From a checkpoint of a small transformer trained on Wikipedia.
Size: 16 layers, width 128, MLP 512 ReLU.
Each number is 500 + 40 x the weight over its row's rms, rounded and kept within 0 to 999. Layers, rows and columns count from 0. Numbers have three digits each. The size before them is the row's rms in percent of the matrix's.

# v: layer 12 attention value, 128x128, rms 0.148, rows 41-63, columns 0-127
# o: layer 12 attention output (transposed), 128x128, rms 0.135, rows 41-63, columns 0-127
# q: layer 12 attention query, 128x128, rms 0.0936, rows 64-65, columns 0-127
# k: layer 12 attention key, 128x128, rms 0.0971, rows 64, columns 0-127
v41 119:436527526541589509456449494494395499512523499475490527497522486493541522487475461458456486516470542521512477530519524546456426554473447520402532575542580494476483435485468522586498553558450498503487510456567476479466475547512475502498509475494546544417479466518474513556493482501469591575508495455508494535465530482496501523518512448451535540486501456566421528492560469412579498468497
o41 118:479377513523520454522522548565521409580533470482574502513469463516470494458498544497432527499465410543492514562496517513522527477528494582455487489517450500497500500433522418552509468527470535431472473544519457536510504482455523547468519519487563506497462420475550509506467503512492446443491456510529633509485487421511556518467501549533503470480489499565483512518429539515531487522549
v42 128:532422478429549446480506559508470560493579507514495490551438435468473491515523535535489469522569488506484516465528553510530540568491468451545472590525518582464456488550514493532495495460506439521524450448446540530609453510550504487483436461505527483508501523530517463480484469443518547541449510493505551499524506558402519474537477508556511479438486529491473526431469492549528522386490
o42 133:467524558528455508552521512472468485502609528505521461496462502461504516510468573549536484491518474439496497447554508492516519484425459567573451519463601460548459437486560513498501530440454477427548481501562451479518510572488433552495479432425502513487525464488546583503484519535439508417541506558490442506516471499487464490463488457442508508518519488501554447474493566536531571506510
v43 119:507524506495497563582525534469487415472477567435531498500466413500532479474476510541406569559529441532462510525529541493448597430504428546439486496508457499541588504481509530489495494489545491458509512527560479477520503534452516477459513478484445458431541522536507492445462447516477522559454559554496523504498437509528566505566482470462509569481516511450446478474573493521520495550446
o43 119:547486477491483530496504476516461397507489465534482475454484515465519535538526495489592534461512531492495461434506505629492559452588547506557414405510513519476526506453455471533492481485474417539525529571462474516525480443572529504520521532507466513536510441583488507537480433473526553495532450492481526568475435396467512496516539507546506502476494458464524546542459495531467492478520
v44 117:513447463498510547540513448505507543447485556496539522573420508562490480558539479556544456463483516515571463480453507474478541493514491473477443526474492630535487524476460536508441474492471528491560538477482489491505497554563465450466475535583506519505534451458426475551403426508523564524557507449444455522467619495465448475494539532495485518484513488473490472544497495507519526427480
o44 121:549500461493495519523507515478509530481581572474496508508420602484473551479511518553518460545557557509475476572529480457472518596483436476510484523491579488419542516513527474506495528441538530443454522560467515505543425460504501563456459522457545511417485480506540485506475451546467485440470485484472551472538482542527472466453517432495410480508516470539495487580482512448464569448538
v45 120:484521461618551497506489432503538430498509477471518524521518456460534518531540537536524542480510440513488453505561464373509428539591536495488523466592506481511465596431502482470464513435490477482519502493450533498504490509514473468528455467436537530484453517480558523511480516570468533429504528446589529464485510502472421546502472541498559456441517503492435507537518490537523495457510
o45 118:495546526545493479462546520530438503490528502467524564541438513504391482482428501524485477536474551487489482496541502528504589554548551446549519546441514507469407510506426439493496468542507487452498453486537495575441555543527548524504491515503483485520543474447442478471484587468508490447481515539416524511504506473527480536447458505538491482569512585481518534488586424472420504458510
v46 126:497531463529458526501544561501426556537539488482534491452518425606489548464523527438533479480495450480476516485499510491581476516572500497503470548424554504549457526543516438487497554495500434546586604511541453394524559457442546502486468460508477488491520509510514541472411487493511534526484449540523533494492490516585431500477453462483424476537518497522513506473485471449453513529486
o46 127:535586479473503518421493496493507461456436401498484454457453475511524484498511520490478474510546493580536458479509475520441473503393490496462454481490500538494501486543481495546519489497456524501429504513469482526536498519494523568510549494473504568509503502515629508504488561520487553534433468491426517454498404562479509525524565467552576496547513578488478473502545496502575413561476
v47 123:466472535525486515531443547472496481495467535534470468458490500493477447553478450496465536492477579531462456474569463507540527490524439520512484530414510522605497546512521464534525495489454451477503553530533592514532470569522526493467458515399493507490548492492438559512537433460485454572504473579425549451499501499443510489499504474572468493542482437442502585510461489584460546507530
o47 120:513524575449449509504458508519501477499494536484484421512451550526531592522436506434491508503521494467451533444507550473487488590509534491485418476462514492493516544476539563473492509456514446434469454537481423494519548459484521475542607596480457549548483542473459522499473451551484553500552414480537489467484512518511517468562572468405511495512498541579507511504478526500546468462466
v48 127:505553497510447533476480492445477521432506586467422445475461446483504476466498452502495491524501491485527550527473497481504464561448497500596478492584495515432583527450492469489428510484515545557472437500502514512454558468539550577456477454480507468509511534513521466498416525500502473507535571507507564493601553493483476576481505462490572497555492416511512481513434487488515568522577
o48 129:574553494524503439485510424529468509506547526567506445443594476562506497488432450565534514583488475516536452517550503486507529516492397507504525533515493466508492473533507481485499581502530504545512403563466461514499511495496507478543475401565545490630519500507507486500476499492420492506508467522458505553421554486479505448456517480475473492535493500508528505487448426507518409480497
v49 117:521468530573495515484504503532600505512543504471516504538544437457462448526504422471464509561496399512540537514455531496490446488503542477403515563449469511545547470489462515543499471538459489518475494536507533461509607561505533493513498450509489565541464519539504430499431458495581497470469535479504556453500503408429540480505494518496457454394439514521521542507531541509486512546465
o49 117:462494450578533474557479431475412525545476463476470506502485435531550458480532484498499499527486507461518499479469506535527532508497455455584479422451527501501482470605539469450459500505566492473456524516484489522532567434496460457497597539467486491485548548510549482555516474419482486493471510585485579492467493446514549523501494499507507561481507450518524468566549509424558567420529
v50 122:526512590439462480509496472504521471509484527456557476506459475500478588476573478546509466614468476503488515530523501544522451573451491494534550496483520460582486553526471493498433475541564436533486429528492472524451486465460522481530482425578447533458550499488477569534467429530459413498518481442461454519563466502475488492542486468538520520467566445459502578543515510461503469523489
o50 119:512578440513479511481518487510451530516518511477490457529597542523539437492491530597545553472505557591496495491519521471473467462542458523455449454530462515522520449468494537455501512554490516492476566541536493472557509517566528486534518479487451508485425493471457524445450458470481410491525523580550498409437498437478516486517510453591456430472561505524472447534535510513492427537520
v51 120:439533438523512484516501496521466554483493524520461396450526485426479511490405491526481553483483536602484454587483465523470514501470490513486487519543485499465541509545462507522516535496506463484459529509440464492531563530479566538570562454514523468454467440533472460489468539571536387537482499441505488425498554512528488448434519614526454483465478519513522524543536509545518496464460
o51 119:452466500526443506470549433549564462525490485524486514515471519526482462492500407533466568490493488466547535431438496535440562489487537459543591524463478563460536498496554442445540505490487504489437450483467506546452526539497468471550497476514511545446538550518564526465609501511498471496562460491593457478484490525556544467459501515479549400453543473486552530549444518478527496456483
v52 128:504474437466502452513458499478547496486463507534502440429533555540545568539480483482529518541509476522506572526518453508548518571520479467349508539482484508567552525497633478504495528507475475476483516458385542433459502475503447480452612492499401471518477508518471503478496511501513526518530533499515449547523514553550550487400494497465498466504486502523498474514472509491501529498541
o52 128:460499489482496574505445458458544537510500479514493471517466461472620510521435525523522556521447457483557452567470476533521449526510558439516452545492476554441504500463481526484582478567495497475528425460480512494524465440502552507487518472453516556501478465507481518445502512538459555470468490472490522524502539600499486536474461567529462492498596399451520537524517469551583453438514
v53 129:485536511521461504530551461498480502522553495515512486455500530495491507499572435569546372437518538529436510494526553488482518461525553517544518523478524446490629490411573502506534449482509530499528490416427560529487499470434444515521461519462468512467527489625501503488481499517531515479471432511493469488519541516437534440447516463474529508509522484528460535462482537516494579506430
o53 126:546518521461484523551487444481498483502489537413493513490592513546440501587517527495531458504522441409441469410494502482519461445548475491522536551454460541479551438493487461532587506523448500472469530453474484463527535513497476514482537521613541547486522523516426515472484477526529543493500515556488543550525485544430454518496535529463366491514500550456538498501502497415522513503519
v54 116:472529432394480422462519468482464530568503522471454524509515506509491482497471541478509485570552447472444484448485533521506423477538494493542457517491485525428476547516480447467465510496547544552567541446507606459498486505487523483481528561529454542493491505507492469458529505539607485501513528525531437485500574430495521402557446454527520528475477523482549540495511598478536451504551
o54 117:386543482520446422535511502460447494573474533458567470422568488460526505483488508517489493556524511526462530544478442544480515489495502494457515506462491516467499545473566470576502436482532504505571504536520511486518492456478489480508473461539540471524528570509481506488544462530478494493450496506494494445546418506496409593529550527544513552579491472456554396488502546540516489489396
v55 120:494600491439492525450437547533560493471480474345552455491501534527580525441516524574529481483512485509530506520512544530517436380453469474507509516507492536499459533494435526522485485536570556457533506470507571559481521538516458511507478532462539534569453497524482547541516540486562505458475483537533527426509540503519510473455480509534462455507457464463482505533501419517492452495454
o55 118:542497491467489544537500574518455462549538517478459525481515478535485485452512488440407550544544564516459469577439541385482513463504496477472526469456529569555502513460437503446499482453514533574490473483510525515490485488461485478530503537488525489492499596513456497418574435437470478477529514544440499551548454458460470478485524550441455604500545509543498490479548494568511534516526
v56 120:569561527502504450485430479402538476507472487451514477453509443462540520484527517494536477549437478556562473463560477485528562469517557500509476452557486482540465505474487414584508514446462533490495507506481486565425418413483521537445545510530468478547528491521464509499479462527543582548521511488454469528482486504475528502567518504462486458544484528506574541556567479517407559483466
o56 117:493562536452496501492496486511473453521437493471467486513537486494483450539552561487435474481585568515438464498499517436471479568508567562476474496595573509505479483520523458466508507582474486478520474477420511497521499468500429494519522473501583479487492456554418456503424479472474508535506508529483512518509535538539482482526538540562552413496516422480625512523542484549431470463505
v57 121:509575534470499454518493528427564516500521550563503475500409526503549493514515484484542530503502416583504429515518550459417511508478485457503534518472582533456486471539565532528553549510520509466494523443491483424393465521496453491484529475549492552509448520520516506516534492554474436469441563527556556447517463456526394493453468492557467555528474530458459495491505464538491475515531
o57 126:589506461486492460532498467478482549517540477540457560488526529573504536490511474533429505501526538519482504516422535560519523543478563524475414455404482469505513559516472490460561490516472520485536438415517490522485427529464523522559550494493477511551501457514474585510542479471543553425506544484539537439604514455474425520479476514460541517435506471466470496448484555529453437486485
v58 123:480464484507495489593455482527540403500485455505497404565529576552476462462460479519521469480530465494474470473515531498508557514534407483534451481538494434498485506477446475527547509537466597541549429446547483468510433460520522513454558443476537501450541505582501615506475484493581488446505502476533491515450470492458506470508474524546425510544545513550530502542519486514538513502541
o58 127:467526501460486540519485521528450451429496520456491526486574513502415500602485449540457497469483520425553522521536507510485460505474560519460489468563481532453487518468586523495522497520477495516492540536417524486526513443528506462496524531370539507539572505449470601441484524528526424499484555494467498496549573519470533447435548549499513570493492530458480457508447504504439521470526
v59 121:555553528528530506480481375398440499529516506477489555496520540529507458522486595532490538533557459563517531537535511511503505462546487489489472518450483473506487461512520480494410507533488471548524554501470484480458469511533494586573542458482519416493478454504463503503412537533577464469509430461546547563498515461483514505463549457511515516496529473472456518388539433476521458542502
o59 118:558498488496474509524518491510448446409489443495480486448513446509503496537529509519547433437421475518453519569492473529478488507446541525539501459455450564482542564483517483524500536505496525521468491524586516535459532507481440534513473424475563540489462495537532488445536511427544484468523420550562566508468528491567485571510533431562403549499464494478532522456520458591525512447508
v60 126:503475538489429464516496524475460515523493481526552549496432545434498519499531524484484572428496479504472511469481455498510543475536477508547442493505515503398499495526574521572449572605498528514446458590502476453562513483465553447474487503431484501490478468490529516542500413586579479503498457506443440438501524498463478499480571468455523495566581528548513509541547528502493535450501
o60 129:539485591506530433442539465531515497565498598487491521518520462420460530497482495457480587503456524557454507442534470545459416518474449442489524506493485527526587509525522474517557515500497538479546498466508527473533441469475503474523553482454502518520496414528519476438451549527554488531517451493528533444479504527559443398507557490518555491509518518471493436453484483456442558583497
v61 127:553506501539524516431440462531584576513502500554543454503460520463446526491458496514542513539461465427497578560502482442460497537485474557511519481532489411470448517508482511479509483451494420478529602478555589517504556524540471462461541522526544498473522486487557458446470510536533448470434515453552397489446517499528508509498497457480535525524575516477531496468462450522471577499470
o61 126:523545530542484478535501533449474538499482512463483497477462493558475532586491371551542498462462500627506572505429502456473542476512543489459542488483513533483494488513417494459482522526444530472466495498480514476449540482535531529473466471452550425531561508545497436561508496564512535511496475517480491441470529525502509549515409487464503503582583417436485519518456470470508560517522
v62 126:480529459431476544528484531541397444506506459466474518481487550475424519523514449502520554545474441520502500467506463448458545490510465567575499432521518484570499563611543457580494471502526521461511497580488488453514511525525400510497524504529586587520532501553514488517552522469518488480550519520524524530506499492457412443499545469443518471474471496454511458461508525469520441440479
o62 126:476496498518536570490507511521557557458489538522520452504419473455485527532468505500544538463490527442411538526528536467458491527511489408425482464553426539513514516501481525524520514567530569525534498530544444472486463529480403502542467530527447511532590511476467497479477484470486456498495559520454550423583410420504436509481533509520539535505511469470507585492448564447502505474529
v63 122:529472438486547485501484450549550495501494464495520479444429518586479435518508474517463516440462438512540557556457463544503500452463421535570514608535506484503477548492523557517510471508500547471475523515543506497507480427432509539465489499461491443615474448461489494537455482501425501511515522469513475474520587533522506530599512520529511480516469595548475539520423517490539478504448
o63 120:517505567426520477568521485468482499449434459560474506449588520462456546524512515522489552605505518514523468519501413469480519507526455420504483481576535502501437470466513574451423514436481559461498483370541502548521484455471482479470484524484554485542501550505480505525557500564501530436539471488482512485465457512496571496467463476485505477484504480550465554538528521510464565567528
q64 099:502495451465493539517508489443521427470466527456438498528460515465489550521486530517435507446520533549467547550581514507533454496484530459499462526417476529524502489495520464502478496561501503483474545455489426459478530480532480455438444503524608483467471460491473480525578551542479553510472566470561506520427483508550471496443511464442518504500458571582548510514469489396452563408509
k64 101:520484476529487574480521538489499500496531471450448500513458499558575470512484503535447495474542498533511540532567408455514455499472502454523532536409431535499493472435551510474477514497453547508431497534462503482512464545547468444397511489510562469471485463581528544477550505515478512433524560489582505509471509532536437492518531477479526527483474500555550450486455539374428556468471
q65 101:517523498537456469506437540491504513535527557489570493503514502454467499499453569465416575506528508544464480518499527508498504575457527502447549590510445399525506606522477523544510510535472400504536404526555449567437502472495468495443479485510452554525490449545458469504498575527486493473489491512495485491501472517491520499441480462444482523498459515599505565461452462566518494463506